From a checkpoint of a small transformer trained on Wikipedia: width 160.
Each number is 500 + 40 x the weight over its row's rms, rounded and kept within 0 to 999. Layers, rows and columns count from 0. Numbers have three digits each. The size before them is the row's rms in percent of the matrix's.

# v: layer 8 attention value, 160x160, rms 0.103, rows 92-95, columns 80-119
# o: layer 8 attention output (transposed), 160x160, rms 0.0993, rows 92-95, columns 80-119
# q: layer 8 attention query, 160x160, rms 0.088, rows 96-121, columns 80-119
# k: layer 8 attention key, 160x160, rms 0.093, rows 96-121, columns 80-119
v92 090:507484505454484542512475411506534509489539459486461479467527470531450427515577547515518502518474537511489629506474487489
o92 095:443542452532500518480450506527463482520438571434594472436571529419485537484548493467432558519471508501578530486518545468
v93 095:513427519514479532548521495438405467499533509397481520541452460474434545561441499497467511495457517455489517528513430466
o93 087:453486463485469499436489500476507502418488539511424564504464508483589495489484503486518521584446510512447547465532492542
v94 090:473561492495516552556561486461531402536584478508518457377497492501429570467507496447468462540541509502537526462568553532
o94 087:463522498532455448473479581454529493539513510512487499446533512506417539449534504499460431505536455470488520537518481456
v95 099:445540541469541484558464485568493547526533466551541470518538486551448431489476494504534513567467498487528526458454503511
o95 093:438457518501426452461499528511496506496504502568590466512522521447547501452437524538408505488551526519573514481495497435
q96 075:542519444475518518490503575493448503467504562432487533519435505484542437450504511488505513523496538511534494532459515510
k96 086:451432468478442536477479551508495487498509495568548485454533523524534570518504523559501501474479588493488404564531563512
q97 090:510451525517497487501450508485421465533564508478525482579578443529520536506514512545480484513470463512484646467460580580
k97 085:430539535497534527527463510484597462527513496492485509474463463519503414442483456409492515504476517552537569515522498502
q98 098:445506465495589492503516535514489553519512417456520541489563534528525459525472453486529443511523552435515459446514478526
k98 106:484453479548496494446446576491462528414444497569451541484545510558446531536510523461578549436447507525434446510504430453
q99 085:550494442483517519525468517469488534575487502461500486455529528515429452407463451488536480456427536477564475535500465454
k99 079:460463491506558551478509547482481519498431466508502570491534463510482545449527498507603542487447494539508427516496457530
q100 098:503469511510501552518488506470514476469510489505441474531487549486520529496450480469478497453501499566500512563453495516
k100 121:513538519521502512431537486565550456555534564449488517530548461485570570463519488470474498582500471481575561485490551489
q101 105:550539502591515538495528529496535492492504559518475477491464508460441478484513523498414496483518534550440558496562497477
k101 100:511499490542443487493519523533479468506523531488503469536540565463523475465456441502531492514532453578496607511510492482
q102 098:528493519522559402472517474438534427519522473498531489508507437523501450553520488505508438519474501531521549456472542462
k102 103:506519564471504479557502422455498495528561567508485474456496504449513483463551539515515406550483472531456468473501544473
q103 094:476550392473511451528510524427424562540491570480484510522476471523512545468528498449453472533541526562479527511481498435
k103 099:482453514460440501482537462520513472549516554491532558569478487437579485509534527533459482545494462482503535488525552479
q104 100:479483460493500516505494458544479534526512548465506492469510534472539469532478480476514537498474558526571517441467439485
k104 102:488543548526545533487466498478528506491516489474477542462493430512507485453476468442516439517475554497474495519485557591
q105 102:545518490501467532466485515515492511535495512467457494517466530486508472522414522526535559501506524483536486502532455584
k105 095:542489514560390543455551487505497516392549448564409555520440519486495511513521543530550488463509527491489480447486504504
q106 100:533534501508484518545479502505478475531576568487467475473553477508455466519532566547546532521494456495444503516525517510
k106 096:464491467493498467493529504477478458524477446500430492490480545532573452484434510482580528551555572511545476521577529525
q107 103:521480534521435543475463503492523456468447463443532529582489539471542515489545457480569455474515427512548505473568494497
k107 107:500408570525480471460501508555579501500494551451523555497423536497462489548466486512494525500507526485564465520465426454
q108 101:490550574474419551417484508577425493447487489519480471529501436437467572472548478461504498498555509489432504518475493483
k108 101:499521507470479511493550409563585487477564538459481475482543460505537440417549508473549491546497467484537574445482492534
q109 114:527458545503615459441531546564466532519542441508538544506526430447615542526523519513459451569560495482560538504491504505
k109 109:512449477500607494486496525506490518504536532506497443542485491514559471509446487487500501491480583507417497514507526489
q110 102:489444488544510472506516511468450517500493471502431524523533524404480542503491583412517458470484451457533490499465517506
k110 104:513469516535471517493518492485491537542358504566510547501599545447517513480497493527414505446512482431547513481467462425
q111 112:477458518455518526505498579559522503536493503458507481475470462494450496560505483608455486491479532522559475478546467509
k111 115:568461501458480494487480544509479519517522414468503477513517578514503436538488490544508407444542514533471548508529458453
q112 105:411423533560466520512517554489540539531528531524454504550437394488492535414519497571479550513526460401499422439535574509
k112 101:538450473496528462500496535455533556519557530542546588473538562505563477462516474523487586470513529552521473471488553534
q113 107:450555527530432469513557566477471459502498544506459528546508501543514471495514520571445462523501488500508455471536430520
k113 107:440545420573554492431473495506472487477540530472525494488474570457449558505505523473528531522520506571559535489486503539
q114 110:497430487481486520540551575553446575439491460465520503523570448518472530502511527526404509472575427472487488485545512496
k114 100:461479477522555501490593472487486582475478503478511419497377534518474531473523475499457497507511560424463514429506496454
q115 112:496498447517526545476491531496475473501457547530482534484543546533473456467533500512562439552485569467504509462470495492
k115 102:504514534556547533610433437521494566418501531504599517536482518519473589469471476571552416559513459533511448439528445502
q116 105:504504458476499465441495489448543509439441529530464486586542471480498446481505539536509467473518545443427505566472502454
k116 098:542405474466539558527530444473495505496531534461556484516499487544459486480503544549418458551575450500444484489506431498
q117 119:534556514544551581445505460497448559484470485516531519470493495515579527492534450482513453519515535441543537445513553553
k117 113:443468440569495545477553484467503505461452488535507418471461567484518512471568563529563555458442496499570535499545439556
q118 104:485403527507541494452488517470452498488573554524515469388440497496447538491487429554520515426448403495526457520499546481
k118 100:490518541533526428426527535465492514479483505447526579390512561438515508505457489528481512474473511477434489486495449534
q119 106:417502470459478532494526514528494470458480495457471477540480482458494376547516461515495422506511466542524529549508461480
k119 102:483468519536441499455553537523496507570506517515507502474454468517510521473491501432557402461408484557446438498507480476
q120 112:516482530545526426478548480528505438435458508456477512455574507494530554492470518558374500526504594456526501469475566530
k120 106:480550398530557522499445458499502454460531522521528517543523456533511460503601532491479479483478518509481498502475497510
q121 099:555496517537447478549461487464480501477459467534451492537529485427535471538535473455465454442442517511572496557501484518
k121 099:471529500469498497461407452489493531507480525466548618476460458423504482457512482449540508512516519535536534488480418483